Weights of a small transformer language model.
Size: width 160, 2 heads of 64 (1 for keys and values), MLP 640 SiLU, vocabulary 2048, 4.66M parameters.
Architecture: RMSNorm before each block, no biases in attention or MLP.
Training: a variant of Muon for these matrices, 310M tokens, 9458 steps.
Each number is 128 + 32 x the weight over its row's rms, rounded and kept within 0 to 255. Layers, rows and columns count from 0. The size above them is the row's rms in percent of the matrix's.

# layer 10 MLP up, 640x160, rms 0.194, rows 406-427, columns 0-159
size [ 95  98  94  93  98 101 100  96 115  99  98  98 103 100 107  91 100  97 102  99 101  99]
[[143 133 131  65 113 147 110 128 143 154 139 137  97 134 135  61  74 141 113 143 156 141  76 129 168  97  53 143  74 122 126 104 120 144 145 151  86 135 139  96 175 194 136 132  82  93 135 109 183 154 144 157 145 152  91 145 106 116  75 141 133 106 161  93 196 145 144 131 126 174 129 152 105 158  99 120 148 161 178 158 173  89 102 107 136 166 141 111 160 105 112 213  71 150  92 117 141  72 184  51 109 123 126 169 116  88 177  98 133  93 123 183 112 121 130 202 102 106 120 137  95  89 157 159 147 112 167 139 120 128 134 142  77 100 146 138 133 168 177 102 120 144 130 122  93 151 135 115 112 170 113 190 129  86 164  39 171 155 132 151]
 [203 120 162 129 176 124 138 127  98 130 210  48 124 117  93 174  92 149 140 163 109 116 109 170  99 116 155 102  80 168 120 134 104 127 123 135 123 176 152 117 142 111  76 163 160 133  96 125 105 125 157 144 169 147 110  85 108 103 110  78  82 130 142 119 150 161 154 134  95  94 101 140 155  82 113 108 121 138 119 109 107 167  59 105 123 172 146  54 133 123 105 105 184 135 148 112 139  95 103  70  88  68 107 134 166 166 180 129 221 163 105  99  97  70  93 139 165 116 175 117 124  89 170  75 122  97 209 139 137 117 104 115 117  88 125  84 149 114 136 104 161 138 125 146 138  94 109 197 112 115  87  76 129 109 153 176 141 123 111 134]
 [154 148 111 123 178 177  87 115  75  92  69  98 127 134 142 109 138 128 169 166 109  85 126 118  61  79 169 159 123 105 132 141  99  87 113 110 155 143 112 146 118 164  68  97 135 123 160 123 125 172  36  81 160 179 104 168 130 178 123 163 126 163 129  92 137 146 141 125 103 134 110 110 117 115 159 131 145 189 115 153 129 138 183 116  78  88 152 106 114 156 117 152 137 107  92 174 102  99 114  96 141 137 157 108 145 208  69 116 140 170 130 145 122 149  98 151 123  96 149 175 113  92  97 111 139 199 115 101 115 134 163 114  94 146 115 117 123 124  83 150  97  80  99 116 197  73 168 221  89  68 103 144  97 108 167  93  88  90 121 135]
 [ 95 173  50 160  99 131 122 150 135  86 115 115 159 166 102 131  54  92 131 128 156 119 101 170 141 148 178 138 127 116 101 152 130 117 214 121 178  96 126 117 132 147 121 144  29 127 117 119 145  77 133 100 128 169 106 149 114 122  89  84 127 189 151 125 151  80 159 115  93 103 119  95 115  90 115 137 128 150  89  78 123 162 169 117 150 189 177  85 134 122 112 176  75  84 161 168 166 173  95 143 137 138  93 168  95 120 143 123 141 123  80 150  93 119 151 109 139  82 133 118 140 138 169 164 110 106 137  96 127 147 125 120 112 211  84 123 127 134 164 130  93 138  94 110 124 144 173  98 147  50  91 175  95 175 109 120 119 110 194  67]
 [118 152 123 175 152 102  88 159 101 136  70 122 135 142 124 158 147  85 146 134 155  46 118 164 122 103 179  79  98 141 220 108 170  75 124  26  83 137 144 128 133 109 150 113  67 145 129  88 142 115  89 130  76 195 152 128 166 116 118 154 123 125 119 145 105 106 146  88 105 103 102 120 151  93 116 153  84 105 128 107 135 167 120  98 185 119 163  96 163 141  86 150 146 135 191 115 141 143 168 134 138 165 175 153 138 103 169 100 140 132 181 128 109  93  92 155  87 130 158 189  90 135 153  94 112 195  91 127 167 107 159 158 191 110 175 131 124  71 126 139 117 117 115  58 144 141 155 101 144 167 133 106  86 113  92 137 176 103 108 134]
 [138 100 137 132 142  76 113 147 124 123 121  90 114 145 112 134 152 112 114 123  77  99 140 109 120 167 148 180  88 115  70 141 170 145 119  90 121 116 163 114 141 124 115  71 108 124 104 118 151 147  96 136 195 155  98 169 113 119  93 195 122 136 106  98  68 179  89 144 110 149 180 119 123 112 106 143  92 184  51 146 101  98 140 100 106  85 108 125 135 144 142 166  81 123  53 153 142 178 141  68 133 111 201 103 160 159 114 128 159 130 107 117 166 157 137 155 165 135 149 148 145  76 127  85 151 140 145 140 153 153 157 135 120  52  78 116  70 152 141 193 127 166 115 116 146  28  93 200 136  89 176 114 149 136 164 129 162  95 155 173]
 [140 110 101 117  99 151 194 117 129 190 114 116 143 132 110  87 154 188 165  99 105  69  70  92 198 111  68 144 141 122 111 138 146 130 111  85 148 161  78 119 126  88 143 134 115 149 117 124 162 134 105  53  55 154 115 174 124 129  58  61 138 167 140 124 130 141 135 155 115  95 158 125 104 169 112 173  77 120 128  85  97 101 142 133 143  26 123 150 135 150 150 117 131  91 175 113 146 128 141 175 173 156 113  75 128 144 129 109  35 155 136 165 164 181 142  81 173 143 118 112 109 176 183 129 126 150 127 101  83 189 108 140 141 108 134 109 127  66 139 124 117 144 147 110 150 115 161 160 155 102 123 100  89 142  95 159 128 140 134  85]
 [132 105  99 175 198  74 152  85 123 130 107 168 104 112 183 106 122  97  91 105 119  99 136 164 147 126  99 133 116  94 183 145 105  94  85 113 118 130 109  86 105 189 170 111 124  71 102 124  91 142 185 167 175 152  72 131 107 153 140 143 116  96 134 126 137 118  88  73 160 106 176 152  94 118 101  82 109  72 144  93 190  85 111  87  86 141 136 131 167 121 131 109 153 134 158 164 114 191 167 108 139 157 118 116 148 104 110 142 156 164 126  81 152 188  96  49 113 124 111 104 121  85 128 148 134 130 131  48 170 149 160  89 164 140 117 153 106 151 133 161 100 164 189 124 170 119 111 178  55 114 169 107  89 151 154  87 101 138 113 170]
 [109 115  64 171  86 153  90 123 163 139 152 124 165  97 104 115 106 149 117  99 144 124 124 144 100 137 121 135 150 132 165  82  95 114  70 135 165  46 154 163  89 100 176 175 103 121 136 105  92 139 151  72 107 133 110 107 144 145 137  99 181 147 123 108 155 149 132  74 101 115 117 129 102 123 116  98  89  98 125 161 110 123 168 138 153 128 152 160 140 151 161  79 160 136 156 196 109 102  72  92 114 131 155 174 179 135 106 111 105 144 132 146  87 125 179 126 144 149 130 179  96 152 152 140 155 154 179 103 107 134 153  92  76 181  80 118 164 104 105 115 149  89 172 145  66 183 154 109 180 140  78  17 177  98 169 200 103 121 150 136]
 [161 139 130 114 124 137 153  78 139 177 140 128 155 151 127  92 204  87 157 127 128 126 133 142 215  86 152 129 153 122 153 160  93 170 136 101 119 138 162  83 175  88 166 157 143 177 158 134 165  99 111 110  92 121  81 180 114 158 104 152 156 144  48  98 187 151 171 146 119 164 135 118 103  89 148 130  91 114 100  51 167 108 162 117 117 142 138 100 147 131 132 119 153  82 101 120 152 165 113 107 153 125 143 166 103 131 100 164 123 165 110 145 178 128 114 187 157 201 160 115 181 110 135 185 134 130 122 108 139 128 135 108  92 120 132 138 115  93 119 117  85  81  85 147 139  85 128 127 161 116  97  74 175 135 133 162 238 197  91  92]
 [125 147 123 136 158 122 104 146  95 136 126 144 119  97 123 126  93 124 117 153 122 141 106 145 111 110  51 100 174  60 113 182 181 137 128 127 120 101 126 136 132 180 137  99 155 191  99 142 194 102 153 142 152  95 131 116  83 161 114 109  86  85 112 178 110 126 104 132  75 181 227  94 199  93 101 133  80 146  96 114 121 121 145 135 151  64  46 138 145 127 131 148 150 141  70  65 145  83 149 114 147 171 165 108 168  52 133  94 128 133 108  92 105 115 125 140 145 210 164  88  67 135 126 145 100  94 127 127 111 130 114 150  93 161 127  86 130 192 133 156 157 114 146 149 138 133 137 139  79 131 163  99 148  97 170 107 148  75 130 170]
 [ 89 144  95 158 182 141 150 162 195 149 121 123 180 124  90 139 129  95 135 190 119  78  75 130  83 174 129 123 143  95 101  86  86 130 123 126 152  76 112 115 107 187 121 128 105 131 144 178 118 156 108 159 145 133 112  81 177  92 128 123 134 157 117 135 102 132  39 148 196  80 153 140 121  92 148 207 160 109 126 149 110 109 129 179 152 174 158  73 130 114  90 173 130 104 193 135 105 198 109 158 102 179 159 144 114 122 142 132 156 132  81 149 170 172 128 138 100 100 162 158  98 113  69 102 104 109 171 121 168  93 160 110 185 143  71 140 157 178 153 126  78 117 141 117 178 150  78 124 157 119 128 146  90 111  95 134 111 148 154 115]
 [199 156 110  49 145 104 165 122 153  86 154  87 115 155 136  89 185 119 146 139 196 103 142 119 130 121 109 117 130 118 131 164 199 136 103  98  94 107 150  93 104 120  44 144 148 144  72 133 120  83 144 127 156 146 149 140 127 117  50 127 106  90  77 117 115 173 144 170 123 163 151 167 122 118 135  90 102 137 127  66 151  94  94  63  69  73 159 104  78 167  92 144  66 133 126 184 145 131 153 112 156  88 113 131 112 139 122 168 156  94 107 151 123 111 167 160 178 136 135 127 145  96 148 107  93 158 117  79 165 167 100 122  65 141 128 165 122 161 171 111 145 159 136  77  97  78 146 113 134 138 148 218 108 110 134 135  97 142 110 142]
 [106 105 102 156 161 136 123 167 132  98  86 187  70 104 106  75  83 115 114  74 116  93 112 140 167 115  82  84 195  88 156 157  81  77 156 191 132 122 145  75 165  96 103 150 178  80  84  79 133 119 170 132 154 139 109 109 165 139 192  95 122 163 127  82 122  93  84 169 115 125 167 142 108 152 160 140 101 121 110 172 119 122 127 148 152  47 103 146 158 160 163 155 204 134 140 139 100 125 136  70  53 104 175 121  72 115 109  81 128 114 137 118 137 141 125 102 142 130 177 154 127  86 163 183  79 118  89 115  69 132 145 115 130 158  90  78 104 160 152 121  90 108 107 132 120 121 153 166  87 120 109 148  95 123 129 170 101 143 117 119]
 [142 133 132 142 136 160 115 136 114  95 128  66 119 105  60 102  84  89 127 169 108 116  92 118 191 104 124 139 210 101 195 212 136  91 105 208  72 154 146 154 117 171 138  57 148 144 157 148 122 109  96 171 119  64 124 153 168 121 163 120 113 149 143 141 154 138 147  85  84 101 155 149 100  92 111 125 141 188 115 119 100 126  97 149  76 118 192 100 163  95 207  73  90 154 152 100 131 107 181 105 169 139 131  81  96 152 138 132 222 140 171 138 103  93 129 103 115 132 122 117 112 123 133 111 131  89 120 150 137 137 149 144  60 131 151 102 149 145  74 107 109 166  93 164 132 128 143 132 115  95 125 141 115 127 161 103 138 138  99  83]
 [137  90 119 111 132 142  96 101 156 108 138 116 169 111 100 130 166 130 175  96 149  44 152 106 141  89 158 115 125  69 181 122 173 100  64 145  86 130 172 135 160 157 105  85 140 163 162  67 114 192 116 121 105 135 162 111 173 145 158 143 113  74 125  61 130 117 146 170 163 116 106 143 148 133  92 111 122 169 110 105 124 120 126  97 147  70  63 157 125 133 133 115 211  85 102  91 126 163 152 173 127 213 115  92 138 142 110 174 105  75 134 166 132  92 170 125 121 117 162 104 154 156 130 116 202 124 137 124  89 110 170 118 131 154  97  83  85 143 100 136  80 187  85 145 205 139 120 133 106 167 139  92 134 128 112 108 144 177 144 164]
 [134 161 125 108 113 133 137 158 165 178 121  94 115 129 146  65 120  92 110 124 169 151 186  99 121 208 120 120 113 116 146 188 125 133 165 125 120 105 150 151  95 102 106 102 148 130 108  92  28 169 167 155 108  95 115 117  88 132 163 158  99 169 123 150 149 175  77 109 143 195 161 199  75 100 117 122  96  93 143 152  77 128 147 104 111  78 121 123 136 117  84 166 133 119 128 119 146 126 117 144 166 181 184 146 114 140  99  89  99 150 182  78 127 138 186 149  78 156 152  92 122  83 117 134 137 126 146 137 122 173 105  74 142 138 155  89 211 129 107 131 105 196 132 113 156  66 167 201 103 174 137 166 122 130 124 127 162 164 135 130]
 [174 142 105 126  66 124 121 151 141 116  98 177 134 126 112 174 133 134 165 145 198 112 132 143 141 134 126 121 120 108 111 154  97  94 135 107  81 143 118  89 151 138  94  48 113 141 108 132 175 128 202 131 140 117  69 152  79  87 120 144 126 107 148  86 140 147 134 129 105 113 178 116  88  76  78 123 128 162  83  98 122 175 194 152 197 138 142 174 143 161 110 106 122 126  99 193 105  85 126 153 160 134  73 123 157 157 158 123 100 187 149 132 122 120 110 142 114 178 130 110 126 155 144  94 129 135 148 150 157 151 130 143 183 109  63 143  92 122 132 215 169 150 123 126 186  99 108 149 109 187 141 145 110 109 190  79 140 231 142  85]
 [137 154  91 110  81 120 145 187 161 153 147 169 154 152 154 169 110 134 176  74 146 171 141 138 131 116 148 172 174 117  74 185 193 144  83 130  81  65 137 159 159 105  14 142 145 106 127 145 149 111  56  80 125  99 119 102 189  95 149 109  69 107 130 117 110  90 132  88 123 104 162 128  94 152 174  65  80 160  75  96 100 135 133 145 138 126 152 133 150 162  91 107 118 102 159 149 112 143 137 124 108  90  79  85 133 138 114 136 113 134 154 138 128 155 100 127 103 160  87 193 143 116 151 163  95 104  98 145 159 113 123  87 116 153 152 145  95 116 137 116 158 174 188  69 144 193 181 156 131 140 123 148 172 102 135 102 160 106 160 128]
 [185 178  86 133 109 149 107 108 138 105 159 153 136 115 125 140 141 147 113 100 187 132  51 170 131 170 146  88 109 140  93 146 165 113 112 154 110 121 120 142 170 116 115 146 222 185 106 129 152 153 132 128 166 177 134 114 156 100 156  54 151 118 176 109 110 151 159 147 136 152 115 139  87 169  92  92 121  99 156 124 135  87 159 119 132  46  72 165 115 169 105 101  80 126 150 135  78 177 158  49 128 103 130 138 121  82 113  85 183 135 155 128  98 125 172 167 165 139 149 182 126 126 115 124 152 123 151 192 141 110  95 106 101 109 137 149 132 114 140 105  55 160  89 135  84 118 118  99  75 118  44 169 189 119 141 124 126 163 124 103]
 [ 98 185 147 228 132 164 116 141 128 113 149 191 173 137 181  98 170 119 129 115  95  97 149 135  78 196 111 133  93 123 110 170 133 123 149 154 122 108  88  92 100 141 116 143 113 131 115 164  88 180  62 144 134 130 149 143 141 116 157  76 142 171 116  47 133 140 130 107 120 141 131 144 122  67 154 146  89  99 130 149 133 169 133 112 182 134 109 129  78 150 188 112 146 120 108 147  97 185  90 105  64 156  59 130 112 140 110 136 148 109 135 123 138  73 107 105  95 160 198 142 116 124 135 188  78 181 113 144 125  85 127  87 139 148  42 108 159 108 136  92  93 121 111 137 110 113 108  98 136 172 209 131 132  76 154 121 123 116 172 120]
 [136 162 141  82 159 120 102 162 134 159 156 149 153 135 120 114 113 138 117 146 166 174 141 215 186 172 106 115 165 113 225 135 102 111 130 132  73 148 128  94 117 168 138 163 170  78 139  93 163 166 148 157 122  98 158 135 121 142 128 141  75 113 122  59 132 127 153 117 126 151 165 134 112 121 118 117 149 126 134 128 153 191 176 140 136 139 177 131  93 189 163  57 161  97 161 132 141 113 134  79 112 149  80 100 118 160 130  83 170 190 137 123 153 145 143  88  98 125 116 145 142 102  77 102 120 166 144  56 118  92 165 158 146  97 123 100 150 128 151 100 161  92 100 111 110 195  75  68 170  88 165 156 180 116 122  60  84 118  96 105]]
# layer 10 MLP down (transposed), 640x160, rms 0.298, rows 406-426, columns 0-159
size [ 97 102 106  89  97  95 100  96 125  93 100  89 104  98 110  99  99  98 103 101 104]
[[102 147 105 110  63 175 144 167 142  94 104 184 163 111 116 120 106 130 150  90 137 109 146  99  94 149 139  84 127 128 138 122  58 133 145  56 164  90 136 109 135  51 146 134 118 147 123 171 114 158 159 134 115 124 163 102 132 165 144 110  92  25 121  71  66 147 144 141 156 104  90 149 153 150 151 135 149 180 126  62  70 138 144 110 163 126  75 165  83  83  60 145 174 124 174 128 119 131 106 149 164 120 145 146 185 125 129 109 139 148 198 134 159 122 149 131  60  84 126  79 181 110 118  96  88 111 133 136 151 151 155 100 190 166 119 165  99  74 148 106 134 121 117 146  99 172  69 139 114 144 134  90 124 166 148 166 108 111 114 123]
 [ 74 121 137  69 132 175 159 179 147 160 127 187 164  86  74  94 161 111 145 109 104  84  85 139 142 168 139 123  70 149  80 120 110 151 134 143  94 135 119 125 144  86 153 170 158 160 131 146 203 107 120 144 143 105 142 115  79  88 146 109  97 119 117 147 153 111 131 139  81 118 127 155 169  91 111 161  98 137  76 121 123 149 129 119 159 189 168 142  89 157 117 160  93 131  58 173  96 148 196 125  88 158  75 146 147 131 176 189  90 155 129 147 169 159 164  83 148 115 115 160 182 154 166 171 189 148 130  80 104 175  83  81 119 120 137 123 194 149  88 145  84 131 139 109  65 160 132 144  98 119 178 123 148 153 140  85 115 141 160 111]
 [147 119 173 140  94 156  96 160 130  73 108  95 113  96 100 136 129 135 138 136  60 110 164 113 108 108 134 123  62 156 147 113 101 150 112 144  83 154 127 127 114  93 107 100 170  98  59 142 139  89 140 160 158 118 133 144 138 144 127 145 173 133 151 126 126 125  74 218 139  99 130 114 137 157 133 105 153 135 170 187 146  97 132 126 138 180 155 117 120 150 141 144  91 156 189 150 174 146 177  89 108 114 146 173 150 157 149 115 129 187 152  83 169 147  60  98 115 124 167 106 134 135 124  90  84 108 153 146  65 170  82 141 134 162 110 166 128 104  72 175 101 125 126 165  92 136 117 164  63  89 164  89 155 180  90  94 120  83 239  99]
 [181 174  89 189 155 132 111  97  92 140 136 112 162 126 136 113 144 138 109 101 136 148 199  99 136 106  64 100 164 100  62  64 111  52 104 136 182 150 138 115 115 133 115 130 177 104 140 120 113  96 158 131 144  82 103 103 137 105 149 147  96 117 102 189  76 151 179  81 156 161 106  95  73 132 154 135 106  81 112 143 108 141 100 152 119 165 120  67 170 185 127 172 157 166  69 152  89  97 116 154 140 151 151 130  84 122 141 184 151  92  92 160 123 108 113 161 149 105 138  80  88 174 139  87  51 144  73 187 155 142 124 141 173 157 139 156 153 161 145 131 129 135 133 130 107 131 181  85 127 158 136 178 107 120 157  94 128 190 131 117]
 [114  77 127 156 146 120 105 155  99 145 208 141 169 172 138  71 164 187 150 109 156  96 160 128 117 144 125 150 131 201  71 115 146 103 132 100  95 111 181 144 150  53 122 138 172 134 181 123 190 134 130 100 177  97 132  76 124 149 117 106 108  99 137 158  83 125 166 188  79 116 176 119 132 129  74 148 106 107 157  95 140 112 109 173 102 100  78 149 116 137  74  72 132 171 137 177  75  91 122 116 128 168 171 139 116 153 102 181 109 151 111 101  89 111 128  91  95 161 113 171 157 140  69  75 136 141 117  94 118  63 147 102 117 144 130  98  84 146 125 104 175 102 150 122 157 161  50 111 154 139 133 166 125  94 117 126 151 164 123  90]
 [150 129 129 113  68 137 162 134  91 107 142 128 162 132 150 124 170 166 108 130 143 136 106 110 163 114  56 136 113 162  74 130 160  41 206 137 163  98 168  78 103 107  91 170 111 152 134 107 164 152 144 147  77  95 129 104 183 144 127 100 134 107  98 108 108 117 190 137 203 129 117 119 119 146  98  92 125 168  59 166  99 117 114 111  91 100 124 139 127 143  95 155 144  79 169 112  74  92 133 205 146 121  66  72 140 123 112 116 165 121 111 140 137 146 168  85 145 174 130 131 134 211 152 126 112 128 139  94 148 127 113 107  93 191 120  96 188 128 158  55 130 132 101 138 131 126 111 128 149 191  95 174 145  54 138 141 119 141 163 141]
 [105 156 153 150 130 214 106 103 135 115 134 143 121 153  98 158 139 128 100 161 138  91 168 130 117 173  91 136 145 122 159 132  63  70 107 129  86 156  93 130 104 127 150  49 126 147 124 132  86 153 123 137 164 111 122 162 109 162  85  85  83 139  51 151 179 165 136 113 140 125 100  85 118 160 116 135  93 112 107  86 114 141 136 107  87 159 156 109 128 112  91 102 164 143  98 131 139  81 164 117 160 134 107  95 156 108 187 142  95 180 130 153 141 133  83 148 171 121 143 194 155 110 121 124  92 203  77 120 156  90  87 153 224 106 177 137 129 112 162 185  75 120 101  95  91 180 147 168  87 122 131 174 153 156 200 136  99 132 165 124]
 [133 140 134  83 164 109 103 156 195 103 130 126 119  80 120 180 158 114 168 164 123 233  98 147 102 193 139 113 126 158 138 186  93 151  98 128  79 138 172 171 115 150 106 144 124 140 135 127 133 112 144 143 110 112 153 180 102  67 166 123 115 155  97 152 131 140 121 156 132  68  93  78 154 114  96  94 138 137 135 162 122 102  80 187 103 118 149 151 117 143 192 154 173  84 127 161 162  72 123  95  64 138 179 144 107 116 112 155  57 158 102 157 132 170 140 148 136 137 120 177 152 100  94 117 165 151 106 130 116 122 152 140 105 147 204 103 112 136  56  98 118 103 154 191  99 146 147 136 122 104  42 119 191 103 135  94 116 117 114 116]
 [119 121  97 114 125 135 138 160 175 110 201 122 133 145 121 117 160 127  76 108 148 105 150 135  96 134 163  56 139 100 157 108 153 141 131 169 132  72 134 130 113 113 132 156 108 120 185  75 138 147 157 151 136  42  55 180 139 118 104  79 182 177  88  83 156 120 105 126 191 130 117 131 127 151  85 165 145 111 125 167 149  99 139 150 120 118 135 123 129 168 117 118 127 172 183 101 176  78  94 122 145 152 123 169 137 132 100 117 177 104 111  89 108 113 210 179 135  81 150 222 161  92 125 158 160 153 106 119 112  96 145 123 127 185 128 185 136 170 122 118 146 146 190 159 131 174 126  97 114 145  94  94 172  90 131 207 112 139 116 165]
 [110 124 147 151 143 126 117 153 154 144  57 134 185  91 155 110 179 110 133 133 140  84  65 105 135 181 138  96 140  92 135 162 144  88 109 101 122 149 165 116 135  98 142 120 149 176 105 133 122 144 182 167  81  81 110 179  80 143 142 124 143 172  77 153  73 147 127  87 174 133 121 145 103 130 105 124  28 146 166 147 129 176 155  73 152 111 160 138 138 136  93 107 162 184 202 180 153  87 123 108 114 149 110 171 148 155 121 128 106 183 150 129 192  98 149 169 114 167 188 100 146 173  88 122 186 113 142 109 119  82  78  88 126 108 104 115 102  99 196 114 118 130 161 117 124  67  99 136  94 139 183 131 123 118 156 164 116 172 155 140]
 [112 133 126 138 111 156 136 156 106 125 149 114  81 198 151 127  80 139 102 115 142 161 173 145 164 150 118 102 184 124 175  23 108  72 122 158 178 152  89 164 171  36 150 143  82  78 119  90  97 106 111 125 200 171 129 113 129 187 111  70 102 141  93 101 157 134 134 133  94 110 118 136 120 141 135 146 154  18 173 120 120  97 149 117  91  84 134 166 164 142 147  85 130 111 142 148 145 104 137  92  90 115 205 144 170 145 122 113 103 130  98 139  94 130 115 146 101  77  72 194 113  81  72 149 139 119 110 122 167 152 175  97 148 134 132 158 140 113 159 143 113 125 132  92  98 105 143 126 138 105 107  86 155 143  98 112 119  86 140 100]
 [157 111 172  93 129 148 111  98 117 131  73  94 123  88 145  87 171 166 128 151 128 191 104 121 106 171 122 102 141 134 104 107 110 126 130 101  48 137 170 189 101 143 119 129 112 133 184 118 131 127 134 149 129 151 166 102 159 168 167 118 112 207 126 111  96 118  91 128  62  51 140 144 140 114 144 111 130  47 161 195 129 123 157 181 118 121 128 102 110 177  99 180  70 165 131  87 143 118 139  93 103 130 130 138 112  62 139 122 120 170 188  95  68 133 104 162  99 117  81 134 100  92  83  76 140  69 109 154 149 170 168 125 125 115 162 142 139 170 115 163 138 139 140 131 112 163 123 190 118  96  89 176 114  58  98 134 147 151  80 136]
 [123 161  88 142 122 121 159 107 132 164 189 123 125 126 151  74 164 122  73  88 147 117  97  98 132 130 135  92 138 177  79 111 142  92 137 134 132  85 203 114 167 129 133 175  92 170 125 120  30 119  70 149 133 183 136 107 176 101 207 107 144 119  80  99 110 163 167  89 119  94 114 133 141  89 115  91  94 127 130 132 104 117 119 124 132 168 202 147 138 166 123 130  81 149  34  89  89 118 112 153 120 119 153 128 141 165 123  78 146 130 105 127  94 149 186 106 132 154 114 166 178 210 153 116 147  47 117 157  97 215 120 101 148 131 156 154  99 171 140 131 108 113 144  94 141 141  90 163  95 143 112 123 154 130 139 105 130 143 106 122]
 [164 132 147 123 169 113 150 155 128  64 152  96 154 124  82 109 122 138 142 137 140 192 163 133 116 140 130 201 155 134  79 144 131 145 129 177 130 206  61 177  94 103 165 204 131  67 163 135 144 151 147 172 138  82 171 116 142 130 108 132 101 157 185 118  98 105 136 184 179 168 171  90 152 157 135 107 135 134  49 121  98 121 145  90 135 140 109 157 186  95 101  88 139 151 112 107 183 170 168 150 109 181 117 137 118 152 161  68 102 123 159  94 129 130 152 119 146  59 152 113 113 127 144 164 125 166 114 215 121 130 152 142 122 107 135  87  97 127  94 140 147 115  82 160 128 129 121 155 127  77 130 188 140 186 104 123 190 126 142 134]
 [121  97 149 179 148  88 189 202  96 119 139 118 138 165 126 145  94 127 135  80 123 114 103 106  86 109 110 195 140 135 158 161 134 105  90  97 148 131 168 151 197 166 137 141 128 123  97 129 105 217  89 165 134 118 105 135 111 119  78 126 155 153 139 156 153 107  49 140  93  81 128 175  73 104  88 176  95 150 155 118 151 129  74 147 109 107 148  97 104 105 140 151 185 101  91  82  84 103 136 133 121 168 102  90 177  91 126 142 110 156  91 113  75 161 132  70 179 120 158 117 139  55 105  87 146 183 142 101 115 106 135 169 154  98 150 127 117 147 114 109 142 106 161 132 178  73 149  93  68 141 154 142 165 169  73 108 155 120  99 130]
 [ 61 192 179 143 164 152 102 152 132 113 148 131 196  76 173 120 117 114 103 127 117 146 108 120 113 101 165 104 176 133 127 123 139 109 149 144  84 107  87  90 135 121 159 169 110  84 127 136 113  82 191 105 176 108 166 138 115 214 148 141 138  95 132 140 125 142 113 133 123 150 113 150 125 129 116 210 204 144 168  66 132 135 172 118 139 161 170 153 100 137 133 183  84 143 137 113 122 129  72  71 136  50 108 127 157 132 157 127 179 144 140 119 173 120 110 118 101 105 110 172 132 118 134  88 109  97  98 119 155 183  92 120 150 109 145 162 116 120  85 173 181 121 183 100 150 102 164 108  69 147 113 139  82 129  72 162  75 129 130  54]
 [147 152 140 119 137 154 189 123 126 138 103 180 128 141 154  89  80 112 142 116 112 113 202 145 120 181 127 168 117 118 132 189 156 111 107  58  99  97 145 157 131  65 117  75 149 113 125  84 102 111 101 184 131 112  94  93 131 204 148 162 172 134 149 120 144 101 125 134 112 155 162 162  96  97 107  85 126 124 180 142  91 111  56 147 161 151 107 140 116 103  93  94 113 166 151 119 107  89 110 101 100 109 155 240  58 137 151 122 144 150 190 112  65 156 102 163 138  99 155  96 147 105 120 189 176 111  74 173 178 133 139 111 131 109 138 184 117 116 142 143 162 112 137 137 150 159 143  85  94 145  62 111 170  86 115 137 118 136 149 131]
 [137  63 123 107 115 119 130 117 147  88  77 139  91  81 119 115 156 119 106 149 120 188 157 155 142 143 163 125 130 145 135 137 123 160 143 167 133 124  96 138  61 123 127 109 147  82 147  94 146 150  98  57 118  85 163 139  74 204 133  74 105 114  84 148 121 137 125 176 161 132 116 151 128 127 162 161 188  93 101 105  95 140 128 136 119 128 131 154 138 100 128 170 162 117 208 148 115 100 109 132 133 157 112 104 114  75 156 152  63 118  98 102 130 127 158 148  81  82 120 119 200 115 194 199  70 105 103 118  96 144  44 154 114 136 135 131 171 115  94 165 125 185 178 166 148 144 119 130 108 193 136 201 139 153 194 112 153 119  94 106]
 [140 168 183 146 148 129  62  90 132 150  82 102  89 137 202 139 121  96  90 152  75 114  90 126 147 119 139 164 106 102 113 157 152  88 100 149 108 133 107 150 124 129 187 157 106  62 179  96 165 122 157  99 137  73 122 166 123  69 166 116  91 105 124 145  89  84 104 189 128 129 117 146  93 106 122 103 127  95 149 151 157 149 140 132 156 108 145 112 120  87 125 152  49 107 153 116 105 123 155 124 165 109 157 121 131 107 157  97 135 168 131 162 110 135 120 144  98  67 106  93 123 148  50  55 179 166 172 183  49 133 128 108 142  82 129 174 168 123 151 142 138  90  97 129 156 109 115 113  27 135  75 119 138 123  91 127 164  89 120 144]
 [ 95 160 109  97 113 120 146 148  54 108 121  65 112  99 129 154 141 140  85 141 143 145 151 106 134  91 185 125 145 129 151 165 168  90 135 154 156  79 170 164 193 100 131 128  84 143 117 114 184 145 133 117 174 155 106 156 122 160 106 121 133 151 139 144  81 126 167 108 178 133 118 116 124 140 150  96 136  90  95 174  80  67 203 124 152 107  79 173 102  84 100 172 109  88 120 119  52 131  91 121 112  90  91 143 151 148 104 178 124 111 132 143 129 183  85  80 127 105 149 107 185 155  86 170  46 169 121 124  70 157 113 164  90 144  95 149 115 126 151 121 109 180 144 158 125 115 140 102 104  56  97 146 155 151  94 140 196  75 131 119]
 [ 53 129 185 132 159  81 171 125 166 107 157 139 111 139 145  74 150 103  93 119 139 128 165 123  80 137 136  80 116 189 146 175 125 105 119  89 190 188  90 127 115  86 128 134  71 149 162 141 118 145 147 154 119 120 125 201 105 118 136 150 120 118 110 116 128  85 110 126  31 118 163 132 149 126 138 143 127 151 175 158 199 124 112 146 170 160 148 124  96 145 121  60 101 162  44 102 110 150 129 161 129 129 125  85 128 151  84 140 115 135 109 138  79 136 124 157 102  77 110  94 126 138 119  91 143 164 156 129 164  78 154 116 130 153 154 101  85 122 190 138 184  97 130  98 148  88 123 171 185 163 172 133 147 154 165  47 184 113 116 105]]